From a checkpoint of a small transformer trained on Wikipedia.
Architecture: rotary positions, no biases in attention or MLP.
Each number is 128 + 32 x the weight over its row's rms, rounded and kept within 0 to 255. Layers, rows and columns count from 0. Numbers have three digits each. The size before them is the row's rms in percent of the matrix's.

# layer 9 MLP gate, 320x128, rms 0.156, rows 194-230, columns 0-127
088:139138113168181100131114139142088076117137111132154078157165098174181162096179111146149029119151131153116219191204116100164148106111173138101208103102145157099111154099071080094137151097140100104151079105104105149087098155155108110147147138143124135098112102109124080098092129063112135118120107109066105126133157199107136120109112152144138126140103152130134062120125145147141136168177
093:199181170153063171130132140149135079172109134115115167097109118112106150121108093138121119209169119133097089137123078143083160102106155172120066098178116146151148135048137109104120070125106128110169087126103113145126108116108198113139132106127138139126111166144147068160110112149082110174166064151085144092127142161137164090137110076141135076203110176058130157115119098097097109130100
095:161118176132125133137159152098138131173147112137134106115113122132118160141076073105144141125092163108147140183063116109131219149106093101109104057134107117139142102101127123133159158139078122156136138215100147156080135126160181149146139167125145193121157158100196173144155180131114078086132140062166069126133121171112125139145087139124163159173135093164169077149107065193125124085163
103:166153186152162058156126124159131110174065121196101113152150168118098130168118138055208147076161127110117123127134089131156164119112206086093148154139167178174133104161119180108145185188105141100163149105149130135142123093134131175124113111067121161144162151148147118121193092151111167118109177127142161129163133144119121117140141110125123148186133166198119133103198111140114104112188
097:073146106056143151098122140085131106144138093087125134099211098088148156138127073106147114112127127103096049116109091140127091166121166134081153098099097150139085072184099107104175095130099153187123106173144139102183130149091149124114085086132114152104175156100128110100109153161122131149156154083103170153128062099150161141133110068096109179109069154098152169091133125107114145197181
108:139111126100131125111136103117103173141138128090134176160124155140138130175116116083153118113167140112117091162144085154180158131111165095193096153100122059158101156122173119177145106137135122077139155161111132047079151188093078121155088085151150096115052187192122117104184094101111137102136132143108089112080116110136167101171103087151074093115103082126149200162122158076120140174163
101:101150150093070080105109149113118094164151152196111093138114146158087101134132095156162112143206105126157101083114218172096122126072126108149088098120124114129124125098178187133121103150080139047049097135155097195139108151130139140126165128101110031109124113147125095118162130139142130086108126112146118217070126130130143138155110123174125110157159137082103105146110138085103091141128
103:091105144123161066146084084118147182096174160128140127137157096156135159133121115096081148110127100164134146155108157190142173090166069151079111187092203116155124110120164115136119149148147086094096181092093144151117075158123051109146127100071125099079098127168134125138128147171094151113116198132147132151074115081090192102159137164123103164116130146178179154134059126152152110117148
101:124124153153160106097149143105096123113018123081092122110136188130155090124140080140166115160129089101099098131146137157099109127182149141171163130140183157107130178116137145097104066143113100133126145110188081125130111107096178128131208033125102147148110144070099120099142104123171127115140100169158062122143152188120176126144138098148115102113090084144077123069089109135087186144125
102:177154122129148111144111193123126115137141104101062136106160143142084133073132165096103160197136084158148131076125066109101126125081171122098096134135126131118144137150130145174149164106172106118189083139182162155141080104090104169125113112107154108134107103065134086196071104120105080099059105113147146123158150144148147149160171146162115189159098185138185160102138072118145061163123
096:138131066132101092146104202148168156069088169133154159119117090113103143111106132129108094131142078174174113065084144157102179150091132123118115110129168137113144115083143137105056105111209074107123173094115092081155149135053150133142107125092180139119077169096107140135117160150152133088135136117164163178133109095095125162169158143103052185117160090132101131129119097115173145191112
095:112139109118114049120166137129182141113153148144104085139181147126127129145161069141147095076120164149140196146140156095087089146080097090142161152124119132123130125131119067108152150138151072151164140171178135172093204100181095169152105147126169121107113136127151138165176141082109184165183128148130131120111182109154087061163144140135137198125149139159176088054125133183146106097097
102:052099140234127116155150107080104120171092131118106133135160116134148114133115126185127128125131136142172154159154108138137183120167130197139164106121042131139120099172156171119104140138103130106138128140128087105091202152095160145127042153196135157113153133132114160140055108158145115162052119143156070137111119099176158161127119131172086069106110164166127152152141142098122151140084
101:137158131110062144081131109111119152088104169151110121107169123165118175124175149150159126207103133106067127122110081178131158140110129108111147151174105159156104206154149113089080129113092170077105113123066146138133130125140088096126123128146146202060120089163140104136116107145090154111132125130133142073144093138158072156207148064142171107089075120166107182104068123161126176149109
101:141139107157132118088110100167099048153137060126095114132237135148116116118108142145071081132136120112134153143074111100142126115173123169139113131157094109059166117187111107145192161106096146097128168196143052133116106091078166100168115120173124117121124153064154137087121072180141117154096134128115126114124130119140095118082122116164216152131076102151137118122100101178115105154128
098:142118053098103063111159127121095137171160157052168147109196067147126098119093080050103133139173136119115071132124170141108172177121097148125153167087078178097110105119171150120117076173185107158163137130100177139111096075174135130125122141158095157156160157118100173120158132177083094083127127159129105114164160134153103121114083144143123183124129157115121080137067092108113125122154
100:096126103114191104113174164074099173131127186157179143173093137137122151105115134092147156083067173139124123159175160163112114110184156103117109140094054146071100133118160149171157082171141109106087160179155176142101152174151160164127145110154125164072121131174111160191148168124123121158202141205108099125116128093128107117120057087135110185101115107083127157127128133119140109138101
103:192159099135136084094102137112182169103114065101141143130114123094072130083078096121170162103153093162190139149113153126085187167104120146104137193152096154124134116133169146199143122145141092080146151132058140091186142114112157168150119132122134150148110109141166070104061179177112132122179176079089101150180155171150164132134115071110110142108160098130082109139103103137147173105141
102:149067089098112115119169138147135159097095111086177149118140115112125077105112091154099055117141139136107121191071150110083122131080135106160134118147167184187154162140123175185112089178125119167159148105120119126143170134158185120120090094162106123105132142092053124084086117113096137126151123097089042125149085102145133148081051138096099127131120124162103117108166154181202160162111
096:132154147129121197096136092166130152162126116087135087187102123125181170157096103164117137093145099157137082105090169092145185127169141102119109154134173129120057193145182124125180134177106142114148115090128124089128131102126099090152122133081123104148166094062078118164123142146149141148129117050108127114118117130144085136158114168128195191132043184111149157171096109091091133115064
091:125119155136100088063102148072122141082139117174164144147107112142076101120118156157121109181175139120155106105101123137110121139121174121069167119138151152120073140098073129136111192124153147163153114124140151149136095123139088127135082089160099112192100099215093166164101128112107162075173180204160130177094071134135140108081089134155158130119137071154147133116157131067170165097197
099:144139113138148113101153143100036095175077150130113092094193143087182148143096125101153122120087156131182183162139112122154211116147096165081120123159078108117117030135117118082148160145143155152154110079184144189157155118162131110111122117131156131091091084128087124085131123140109092206085092168097098092132139165164133107102130100084149156119104137163106155102176133130130085110153
103:092076170077145137087128097145162114152068128186082136111121157150124177145167188139096173090164131127153127126114081092148133137161178157129201105119104064116134147134076159128102082129130107139066144169133136126107112107146176105144085128192153109146115137164167055109121128176133120056088151149171119138150133156115095123169121095125101100093085086110136191173139127075094095171169
102:039127155123206075105094114087124145107154064147058183126121152139114172115121119128136114130141117142144132082073139152141055170170098104125124107113111091022110113172122158133099188105139103113122127133085132137162138133115077078169148100156095149160152094104126127126165143139143127119090160112087149132120094084099084156157100136099095165139208120166126184151090113117136134183149
099:162114107128135085134087106084092084154134103089197125124185173074110142109141125125192114150165160131116145163120117121139152084139219113104107141141153088129081180137152136111122156099078186126159123140163069142139098165107084066097116142159142159082157103114084166091134149094246151116152146132132129141078145128146086148109074131156161122138147096102159150071184143134133141139157
104:145146118153126144134131068126167144118134084088095119130170107133102177124159164199169177150094103147128114058074156115110096165126136160188172113161126168160129187086159140118123046107139131133173163178185110126087117136100139153100058140116132131102149152069116103172102144128075137133087089099073082089117116111141122072124090147120107131104093122116115113122152201107122105200086
099:142134122167153116090124089222131156175199138144127095146136194115129122126212155089093155125172131126179138097164069126132148119158188115091162126149167123139177136160171076085101139102094098105156181126153176116127097124131114148134152109175174062119093084133132118140116098104150161152115201100172056102154125102131102162140138161097131136124134149067090103149111069156148135116135
096:109095127152102160143106139142140115126148125124064117065116091144164154104122092142093168141142142161192144112124078156108165129135150128106108105178202127082098113101171096136091129104153147104155096148173127093053123141086079068124178117097181121112127080110135117141170129166160158093126167190164120090084142123158133200142088176157079089129141071108166115036112127145144134123173
096:115122159147100127171119062072100169090150069115087170138202064139127114176120121148155138110116123096057110166099100163128110150139188065101139132180088191098144137110149156127149151199150112163195077131104139166164179156144187118098134108136121130113158049131096147154101111140113115105119099173080098158148120181077124157139129079115128115115101126156096163119144101131136148111168
106:197125153116131144150145103130090092078171137153133128166144151175094120174140101114147102073111019175125146109090127119118103111121144120193124155151126084155127097091104070122124085137091118133096173179132151100097104139100094122086153136171143054134101103134168098153138116106069103123111152183074160092193107105121125133151105135177142173132074176139113159138109086158145149206109
106:160059136188107205179130135142148135175089128151098089148104130082076068154150084123140157098183136146080115154089156143142099145178154166092127131108225135158151160143158193112116111129150159120184135142124174123174173143162110122116103102142155143124132109103119175125090167116110184101105097079152133189116139136190091082117108116159121193137129140162083086132126173138134135158119
105:115168122113103135202187120181125091117111117140157142132081108110121108080147053129193162070193131141202127071183109132165140111134134155080174099143133171132096119130154162154112171101110078157139153149114127125110089115160131078087142134147128151161078187154110118103158083123107150130142112169154102075082094151121100090098148154140108137152124112170138074147112173168133049086100
095:145133182121133157116098066102152146069151121119144090081113137117132131160144139145109191195178110165085187131108146167121163080103171152117100146081106167107058175150138122159099099120117151149185117195124078167152177102143145136107140160153152095190125090103124133093174140088097152141099159166157158156155113133114084080140087112101148117177116183152146128129049096085122098130084
099:127131104116073124126124063187105141094098122120137075147148115056148138148153098066091105097126175153129215121186083104097113177166163138084143170174203144122163082131075122174173112120088127119094131097127107139123198175150137161141081083109112093126120148088129099157135084139116106137115172134118104147113117079175129080127122140120158110119129097106067141101184144153072146107161
097:149136160129167184144130099075085018124099075150179142086102119144175135183135097150187169163144098147154199084105164128162200140156123082108138069125151059145125125140081098111133096113125142137136106138093136137128116142105166131175115136164122105163167121163083142120159176075109121154101149112095077122165145147135119132120127089118077083139106087165130106124088097178105134183154
100:170100134150143133133163104144161152085085170080146138150121109069122121073119073115168123109158100172124158095165083090164056172148120074164154154062080136211157123053161118116149143076108104130117162140154151181124174153165121138102123105160156134080115136123126123187098105136143175045108134072143117078110163159117080166112087128140109136145102076161112144166104127116125127121141
105:114144130174060128117095193149090255156130100130149156098077127079104128107167130115174134109136150128094134103171161143155161137138063109186104120086148153159189101115110117142114135120112105108158117107130147122141151112123181131106131050092118095099123152017118125107133122093117182159119142165152118148093132076104166084107106097110149073183128126120165093111115160112089131113132
# layer 9 MLP up, 320x128, rms 0.167, rows 194-229, columns 0-127
099:152129097149129072131168063146159131082102110116085155201133059131119138107149148179126108129146177120172162146131164090177116112084230133092126168132117157073137084071139164146139080160124117130149134184129115152123147083130116141108147119057149032089137147159174075069104131146132100142113159086080094136175157118146107160116155143113125113131142111106160094119121111138093083160125
093:103151166044158094117173099106115166126115099114110124067134157087121077102142155117099130079082186161160139078108114136156129120069158089139152137116215166082151092087125146177117066154132121117135117131123136121126084135128118176151096178102141133164098110165099124148114146129074119183136208097107109139150151141119042140158177119104169069154178101117107135117153143100135162173094
087:130140106158132103172116148122106076135068114134149112166115086125145123122108084182181152104147156147150172153100122133144206131138142106134128117133121113123122120140123152120140189143072112150176153178107121188138129122134206063160110172190177139146206114072104150096114164140133097181089128112128085122133128112094137181110103136117105219139119109134150042123124142171151044119098
098:148174148104108113140151148147148158067114130050163160115156126157087173165143151129179138063154150124122089151119082162070092162094141156167178079174126130112186118159106100142111062151119105027136179110148120131064098086165127130062065072136099161101125135110127106146189120133109125122128106141080126115110123112087161136147156146146086172159127086124133085130165117135143152168145
092:108120141119126111116096088131176144093180096103128131145144064136101066174136131130120153131153103102070179134115147120143149116127106104123203075117110161121096136085211138088206142023124157154165128206092145106187129158141148081116139109134142091092117121171163141123091118150132149100117099106105137185123185097080102111103121194147054135111132116136127119112080150132128113158154
099:070121157127156116117162116152162097086164095083127137176075100133161083111213190122066157143144106162127113117126156107117088134150150092130080149142125106148161105125125085124145109127176106125137098151131078106174195133128083131093122120084108186130119117106137090131091180121155103075124098112171188065079160165117192092129143140129092127122123116150113068183152119201162168170106
100:158074109117173185141188118117136132085122125082153109128139163106156169087071167116149127129150084191186166119124138127134104090083140117147136144097165037108146225106173113140160130120157128121090116138140126196161177069154137180128179115123125169123128092133153149126111143161120146135137133167102095128160116193080120157106144131097098096193083110174120158144134137096111068178144
103:141101214157074094098149149142150119150134188146095124111119071125089097093107152117103126128136177101181136139110140152125128146137126124102109118127152167130120102155139153114091105120152136145083065119080190160158163176111097103150140202130092091133114155130109149206184185120093138102155163105098177157131119073123110146125163122148122087145150080149159129220137177025127128125133
098:122098154051148154177153164207140120123121169100136096186162113120092124096097079138160153106133130112116098149165182177097171120120116127157094119144148141079116135123123089098118147068087087121112162121106182152127141077163076118139142150124124112186105129076133167089101146081157112171106130113148186152159075111157118085114102069134190156135157136187109087154186095065133146098168
103:142114118141132121196104190120152104092111172058149107161131162139119085146133136125152146174175115120156188127121135086146095076140103111094074119138134147111120124127107106126147054155114129130150123065189102185137193170119105098094139159127108185199130154134227127094112181168111127081143185145161131072098159104151101128174106146124135190116124150099106161130144126178130084126158
092:060124141223134052128162105113130143145136141145125161167159115138160178136131132114142147094177138029117116171148106123205144125162151113127115143071149147136121085125139098137157123209079172096077096103168124120179180175080142173098122130134143090143146142120178176163143111118121142147125120137116149083113087185136143103082130112151147083160098129116183145098100156159153118096174
092:163155085142126172090108151116188106124103147176054108142129118115145135103115101071072085072110113075138067161172137108085085137053090177088129083163107085163060175137042100130142154113140144129123108164142094117104143105153161114117098169151125154173135147100151169155163142106116136122080101159112149157130122103158154149118174152166164136147148130094092130188109080118107067132097
099:153099107105107160124186152083098142182155117122097146156113176157179157109188152199174108137064142093117163150108123119143154140187125118052212147086133116138132176196043159152170131116100134166140121132103164099078121120146143136134078152156120132140102161129160110117165133118106089111110178107106155153185092123113147099182103102117157131205099177150119124105109121099099136102100
095:154106132123161149122124138091205155086141145142130168148106125098161134149075135093131159126108078128117144126155136119121150120131184142150177130186114114157143153160097064178111119160102107107171119120159088151170150159075127154101100166075136136166184143127207194134111139200147105086156185131096157093212138126186095165117086176140107132153078116185083079165132112149121131136114
102:169143117154114108095126137108132141085057068093149185151128107099227178097105121093160073112116157147185120089150109127095172095081132132154109107120179136143135119144133083173108079166141122072131108045170165125127141157154133151131133068113107135185167123085104146131121090092137131132133141109059095150161199118157172115106158138094143101129090111082113140157144157129068102077135
100:081172105055172184118101116154110089122194096142115101125072108195133113105118110105159151106129087172152150058106146135164051164113085079118128117151110173154175091157139156104085155143078143150126160132106114143168114117116133123113189117112095094072122146142181120115157155097085120107055150161127087159153132095153138137161218121107158155093151156162107094160117131161136086125132
102:137109170152127165113120252082148144125152121140127141081099136114143107128167107124126050116148176134170124123131150114108102102149113120098130130123106177135108214138191172129165136085111129109190132089147135123128145166125084148080129130126098186119162150167100157163084074112133142134128152136092105122110131035123091141106136075101165080126135091152211125124169157183080140108133
101:132159124100163143161139100096114068120118080081166198134190082126100123119152172179161177122170143135143144113115168123075139133096113099180077156084170123086132129128122130168147162142161109096147152142129099102103124143166183069186109154135139116151086181171153102078185117114120111126125100105136145147170130206133164095044145149053109130105117136113143127092074138099176133155091
097:149102113122070158129130137051199141138135122075130085128142167149132141064102139136131196104134107126092098077090107123124158139161097153120159096100186136136103090177141132199096120132088145155008128093161181075104104140086141116112084171122116121102175087109131157092155206118079155104148102117148137112109115144094162146151123146121124099161136120097119139153110096147167074096094
097:076153124101154124128149170099142147083109153143110115123128134113094133135077154148070096111113125137132177117105184120105163174128208150121132148151132138094115194104223128096137128149150133126141090144051199102157158102172144116124123133124129171072130111113069139088149136181165099095091124087084093106108134105114137222148125134138167165086200130121068131130125062112108153140163
102:117173159190133124156149113046085126143161144136132131151094169149124098145088115114139108162098144150121123123130167123140078073099123166169124142159125083124051137126119110111096108126058146103172108156121150199076154175174153115081142169144110133116142120136082085135114119098111151087164099174169150178198123132117133083130105099088101124170138180072153119096189125178065144180164
091:108126129166117149192121150133136143148084084155124108190128152108108124151060135052132129138148078116097175180105127086132143089104188143100106112131049089104102147091039090129095173181103202147151096074125096154091142100140153168135142101100126140109116134108140137190115136104189096121114131123155093117073098143149139060136126099114157180101093168158145091140160095092127158131147
096:136111075185089072153144131155152096162129136110169115149111136057116081122122204107154111186154109138118134125136159128067102102144064097074089140171138110115090178122117124161115100165126079170155157152071116088133150114085095093127103170133111154157076178072143138148136057176130162078151129121102157095092118157068114170115118097146148168124130150131125080087187147136097130093168
105:109103180109132175117129069095134177120149132126152094101111119166161128126097117057156025166114109146104131157122133146126128132159176138159115065179092155101145137143140131146116106137107158071106164137156056187154169103207127096171157069111123181155099109176166179146183149174107103154129086116138145140108186126109134132120210097071118149141169129127109129116099113120126103101145
095:103148147051141171130075141184180171121113088131067143137175137097138096208159128168135155142135165114125158154089111168184100146157164138100116108157063129077166116184096179105166165104087124081122111140106147085112092125161165146103112113150099099089149143164162059101161138116151143130179116175117109117130117174161131162149163100189129155078111163124159139149109168172158089116147
100:178096103123158116098115113138136068166160144146107127164126117122154105168161127132126191102087137140137109108131144119063169094190085207123109124169116120133091123097118148154209151094135108101083123098105131115147121125138099115157146100047125123051194151109147064153172127144142068150083143182184143173109107119101147116098174160093130176109104140107123178132087153108113198098101
112:186152143094132102188059104158155106123145165141067150160170124098129098118134089132165062113137149084123149136092171156145096116114156112081201056135129137150124087108137170142134115158137128130079141116171094122123152137162167130137191105156114130113099117178129172157176110164111107149049169143123140140068188111137132106130171146188184090138149143075140144080166129102099151195125
093:178171124158089134193163150109133080140155137082140144106052095110132141102142124126151131127176146115090076168109132115166112062155147124171158114129173165156140177170173100120121070142146091095105102184146144131144143076180092146171087148159162085137161109075104122172140177147134115158097175116090116150192059161171134133127045150156134162104118112119140166065097118117129148134140
094:143125170100157083105126123150085080180104093130119146130117148195180077172110136131145096137124183114166151150126192104161109145121080162113139103172101126070108089104109158123148102098161090118135133071116097166098126147160173165119223107159109164094129129148126106161090158081064105064140115123106123175091126151078090071133106037141089121129122110111124123157111196113125106144108
101:141133092120149065178176151126124208138096106107078138123157100178151193175157137077109155088125098145106099190145121040155152095080148149129100106161176179154116139125134118090120173137160067178143081121155159134158176106132130146129157110168124125118086131183111127059119124123108169167104119152133141112111095194125099065105162131080086132140143131160165117094158119149153180098119
095:151155137062124117113106137150150155086103171172124118134122097171128149125159140071154151138120151087175183172134225086083103127156104123172166161137139159111141152160116156098117096139077118128122131150164085113091176106133140201145073094089116129119128130125138095199083095108190119164118150162104133130046154104135114171106075097179150103074130115129122166080133157076135172150091
104:198121054147184144138125098111142090078148163099154105098099121144135140074142109149079116112115124165141141129080121110186149168094116105160151144128208152138094123123132174135138102149126046118146139110160169079167105093080147113041192150154124110103114133179153138093105133150106149163130173106076150128144034114087122117158170097130122120155105156167100162125142101094121064102132
101:159138154087128119105118121151129123091140091126179194120203104086150038144086085109083128125143215105110167163171166097124131158130130152145132180159170169137136091124147106111149145159138108164123090132113172114178128182122138170102077097109115169168140146122129097130131127109156138107100177089108128046088180172080081089137155137128135182145183149147076135141131164169177139129143
112:058218090102111122146147087142125080185123156135131111133097171203130116121127124080119119084132191128172128059165142140174129164102134073128153128133081109090125115150135216154143111102124116090142169188195156118164125113164117165114100081134130143145082130135106125091117128109078103146124176060147127158120187089150184170149146145148158137146151124146113156141159122183114118077130
102:130018100173141078170170153079155156147086068142155149095138111165142151136116103110167153161117185146105127180098127099142176101115108146126124111084110139115142081155110091136161144101124115121141128124120170166100175130150142101104079149186134152129119187155142121099124129155150203171058067141114082108143120168103105127199193150153115166124146132134115167081113153138059108128166
104:148109144173192160110129135127125134134124141132165091140120121090074123083160121127154103137155078108138118129069083129124119205136118131160192128145149168128184145119124083105077136105153175100113146153153149131094239153108205157106153153152119093068101095068117126090127189117129094122129106155110088166073116133110109093122174134142117139138109054207103143202134145130112131115127
# layer 9 MLP down (transposed), 320x128, rms 0.158, rows 194-229, columns 0-127
097:170134144140085136139114094109116118174126140048133161114192138134120159150105071131153129174081088162077087165136177175101125148077044100144106119129149119130100053117108099136158137116167137109137166083162132132111100172093110142167115147026148127105158113121159162131140115185161162098101123121082136043088128155078158138195177094095114120104137106148105109147100153125139143127102
094:164181118127081146113095166153086116180141135121168148135101172114107165106071114147121139175158141139113100137113163099128130115057142192099050138153094146144136213129151102151107092127099121129128106145106119120118169048104128095167116079118082134125151152148106090143068149090111107093119125087087170097123086128082124125104132144157139134199076151094133131214152124160080164105061
084:108109090101169094129133139140121138124115193105090147107173124148158102187106163136044134118127134106083132138142106155142141150144093176116132169132104088079113147093069163076136150114138101184083082123146087143111164114130131116105135152104186115132153125138141082110104087126085145120073145108171166123135168154182091117106171102049091084096109106172109147100113248147134117178165
101:083072153096091149132141108165166095164151140112125135142136092093154109129087105148099144211067086097161181200170111114166122111089181145123086161179115145162146168136122096101145118155153122138098118193188174111119124104127192163161160161087111097159160193216116156071143151128080154171124100160130088128137087136129123141133119113141147092116158112087131089102124122103127118143070
087:099143171157162110150124192145115074151105149070165150100057157149126134120076195159126098130109140075131146149127139117094119128148053198163101139151148110145172121084134204160120096104169150154137102086132121086147141136086175108128148181126136171130112107134187097181137099143126173123100136132105095173146122156187055120139163096083130091194104116172079157123122163088140144107128
099:158065113076217145098139129161176086154126130153045091110107116106067183150084155114117082162160133155143120133159104092144122054126160176154128148127156105128079108131118103156158096126141084123141128151125086184076164159084163133137118061153056108156153172096141135160125137122093137134123166118119135121110188196136117117127082122170140110108082136097151105110141153159169139069097
093:183126058134124107103152094145127184173128152117134155135142154115154144112161079134139096092152067126126074121135163168142104117159098108155138194136135085198101103132113113095130122118181203202111149135178135144130241093132200170100109073114064187149097148140128130093161122121131101141153143108061176124145170122130157121108157175136114075125136133106147153131109121128130131097108
101:131087112131130156145142123040132117119114022136099098127138201121118143154164154132095124136146125180114152086130078121103186093108148091154087146134081137156117071129133151198108137112112164124179124138108159064150115134128124183141147170176126148119182160134138142109137106112112158123176150187126125107177165169078127150243138180128162122152121113143137152186104116095155151140137
098:144082092092143106097149079125047141111127154146128098104157086149168158119093112099183180136101102151126071128131152162074185104167125154114133103155151148075134117166105117081166133180113143173069111129142104191136102193149196170155157097045124152125158111148097141151140123137076150099155107130170149156116174113093184183162163118130191117124143145133122092078134141091116112091128
109:135118113144069132119121050156108179122094094251083143107097102114194156158181064128092134123099116139101124129129119190136152119125153140111176150218113126160132162074154127122145170133101138133137154114166116091108063107135073136154157111114158141111144091107133093106150052153142156077139135092149130152191136115084168096073137119111082123116109127126163108113139127110073145098135
093:182099144119119145116122143120133141116110157128094122123113083136081129039102095105142070115151145192117139128087179111070180108086114133132099101171145119121170136093057117073141135108149063159156093141131169148084090103088125123188150155116202105131197159169077124133121141083135064109109141166108098131105151123102116154214124123082147120122131115143092131159110151108168061167117
098:073089126147151120183169090177096107162132154119112120167120113182090110141200173164083167094145049152088145112071161105118180097169146138073149133155181175126116151164150174154171161091178116155133158150071107119118138158142099135146108110111101139069154136129104154137172122133164099141150189096089161176130135165119093082114131126158118166126103141133122135101130145152152176222143
097:089160074131092114125074147092220190116117163096147119128152181129124155163155095140136137101141060099107130186120133164107148097125142078125119109101065132111144104119141160108133126099158168117138188199159154155113157167106170082127114110150126131062122119092158129101125121130153155153091141115155100173119180165033117207160110155129136157175187136171083108101125128094115114129104
090:080136125138140117161145195126134136204060139157085176087149119116147127130067136131155101151137109130084112151104100150108138109088121123114167137150126053121146124113078144188159179103186144154156099166099114140148121114131146087190159124189094186141112124157158059145153135160155179133144100198120125136117070111148163140143159118122166154063110194109169162058153096150118097116134
098:152174113101147119078072142143154100070138139166150203170097172110134081149153111140091116098124132117156102120108130143132106183096106103144109103159190115088111113143134191149069081125126079121139103092120130118194104134142054146114112099116167167133088092138158110140177111090149122081108106121112151126113156140157092139095088106122153110126092090151149188139003167112143093157179
102:147125092083107151145159116122084120127130175104074115177179110137162093185186135084125095175138130177178084111126075190133165112113081104132147133125164145043091158132131111107151115128086128158138117092164174155176094119130137173204211148097122166141182151096118159154128108175161153090094182138132154158116095103138171140105084155109143148156121147055109168137107112156123121136138
102:102176127097132173147161149104133144133052118121157118096067085161130153130051119157105077059115067153093152153113098159100133104152113125158061091069094100057096133103102121074130141155141124124149158120124156125093067171195151098128169129103102094140147111168112161166143210135152114125116197105083127185117139170126096091106137151143124095134079106101166096116146105129143127143107
106:160152066149114108125114104142166063102180082155093070157140132130153136162130162118162120164074132144121135163177165204125164119168153124162087110109165107127164147089170144056145127111106129129090184110059124144093176152117158083118115142071110099140187132124148125108106088145169066117107176100116128109154142120063086142115106136180214123122094144165164129113152099134136163110175
096:123115084145127064118090108147097138123072096163120094135151122102126129155090109147092154052133143095144148156122156104126117149099108203053162135140146148119102137093083137144168134135167147114134113137119090141128135118168116190132164096138154104138057158146132089141187173132132164168115095140155142229137143190153082149151187094138177130111116134101145113145055175034142156111127
095:170138115095136090169174098130105066157079155117148128140091170117107152170116123203118188120074056097135131204081113177094066157157077110126077142113160113191101125157138136114128105090200119105065146097119086137117116141112129120122110088143127143164099141139090078108086150136145183176163112096127100182117118098083125116184150187105129109132114139174143142132153161098125128168145
103:165088123122083171100131095098152135152152176125130107139157073139119070098109166127160147163126182129126088187178192126132117133097105151117113136133089059170111115113106155084136066098166140143135110161132083129126179124162128134104094108132123158137098084123191130115061121139147117122068109137106108236116109145133147118093146151109088097089182116120111167088168193163179197139107
090:181116103135154129156059115100142141129142121089102093131112062194149089108130121099148106145122135051175146111163152068162130099132083089155160080106149088187158174127128136107176115153139042127155158168074146132149112150099137051076119137153185116137134112158089145151146081153172106062126101118135161119121151113100118171125123100166148115171151130101138151150127091136040120171123
099:129101078087177132137136093119146106125133122182090159131109137104140165157167150103181194112082170123067162099114150067097110100129227148141182105104147106122122093136127102081115154127148114115088074130157101101181129093125144157172132105102102087148160093163098053085146106081116130107093157160137126153075113141080181102141058135154114123127083133087131154116128088130183069144150
102:122149097147149130129144079060158092117090130135159113066067130126142191081101131081183080132147111107149118115098122172117116148136157123195186132120146184067141128086082046152168124114113138122091126098101120109158145118147119155136092095101153114072165108093167219107167139143057107167107101153116101135162164155185121139147136142141082154135096172146097084137118166095138105155156
094:200134166135111110046119052172151111117132139161159150146143170135091077107127139208087123111160139113127110137163162131086149181113034115119181173154132130160164117117158173138110120112186118132146179165152073077108105127141130121155158138142154115150101163139143099183141152141129151104130124123186115118093109171078124158159177129123086079182176091142086123142166137145098122170175
104:139208114102187136177101117183163149122068123100165137077096146141157070152141114138161108073079131114142193107112086178160104218096171087144118151143136120110160098088078100102092096173075142162103099151156057095164157095128151152129159133127096136208111120084142135121102121115114192141124163125106113147121126096079114118151154120129153099155149148146070092177128150138151119132128
102:070113154223117130100150089105120166164147113138136105131131111081061164120119163110087153090103132073104122130073179145099169115123146181151110124136171145153131167098211168176126127125111090060150129133142130120187092127133100196146081081158044163145119125076126129117130097127116123148133145172103120101133149100154112169124134187121163094102059088122154132156134168142087136168111
092:135161151096122153111146187117101103178114144162140062191120158086152113098109171102087156169142130141149115108171123130103101128112057117110113170170085107066118163100072111140145128088121206183127159134146093157105087128116186089122137128093175131194145121140132108093116142178119159133069098127138113114153138143155132150134165141065133100205131156105097131077205175140149070141115
099:157089083115130161119087116122075181163141107127132164243198089135081149099108142097146177137127166111137190092154094126152184134138154045115173130156124137081101160111119106207126101127114166144096148110192140152122158169103117071141132114189158186158113125132139128143144147157151088126126138164101189146156146131120179096168152184141146152109133106157120122146122136096096090136121
102:122168151082128136107119139105146104125178134108103131125123095108085122093166098175090095140230130140136155113121130171167109135135107133158126111101116086114123134105140152126142176147107076071135068143100129141124176134107080168110141170116132097123124192108201146131093129154115067163012126167118124092121165153123123084139109126098118119111136036134121145132130029064112118157119
097:111112166118173123147128126131166100115155104164135162118095176189094098099143157147181167112153095151132118119125073115172117148118105141148144151088167091164153130125181173143090104102089078139143170108163099123156127130164112102144122065126146118180091118207110096148176100113127108103153080113099098079182092095113164116163125123099039111187198126166113117154166079158068108101177
101:173162074128126149139157166125184105112131128129139066164159128113106149066084145087128124160140085099136123105108125158072172051168118129131145141129099178158189101107145136153175178080209107118147090132141140156131102133102128105160094151168101175113122123112079177201112126153166173163186120162072138113103154154147126134095141145102191105111082165162163144053140109117121091121105
101:145148147141146089197073088124180118170139105115133113121108101154153092137119154174132164156117095148170103084132094153139149091082151106162089122124173174127075120175184083140120136083109133121151110110171139192170113132106092141124162089148161104169110069164130133144197144157166102069102222145151100107135149179085142129116073133130138113198115197134113100165146162154165098130146
110:145176144126094120110125096146059171137136105122082175084064159134105151107090089165149131057126078092095151126160108131089070163167125167113151103137153087150145149132110176154190098105112097070165085162124122117178108158114110109093130119140121098103121160089147088127109234152117146159125174140111117110099125125150107117138143135091186173113065128104156154123137192119104107197077
098:147116081156140157129102123124166105137161167128074109097149157157144154154140146127173140065113113097196114169113150129089102117095089135179133153098159076152108110081113119162125149123205144110111100145115196110165116129034090088112141153051183186128177162127142153212123156104206137072121127083132111161116077137145113101127128112118116117132169108122135111094151095096182098131124
102:091083110151133156142128171133154125097183140125139154122152130184132112055116145159099088057144182145153104092150152131103162128161101088107178073161082144211112098142136154112148116110156116124097160106117143148037093119145150185136070166140111116173137092132136133147098128156128104193123052099158143125082139105105085101111149140178165182156110112137127161104109149187092088169165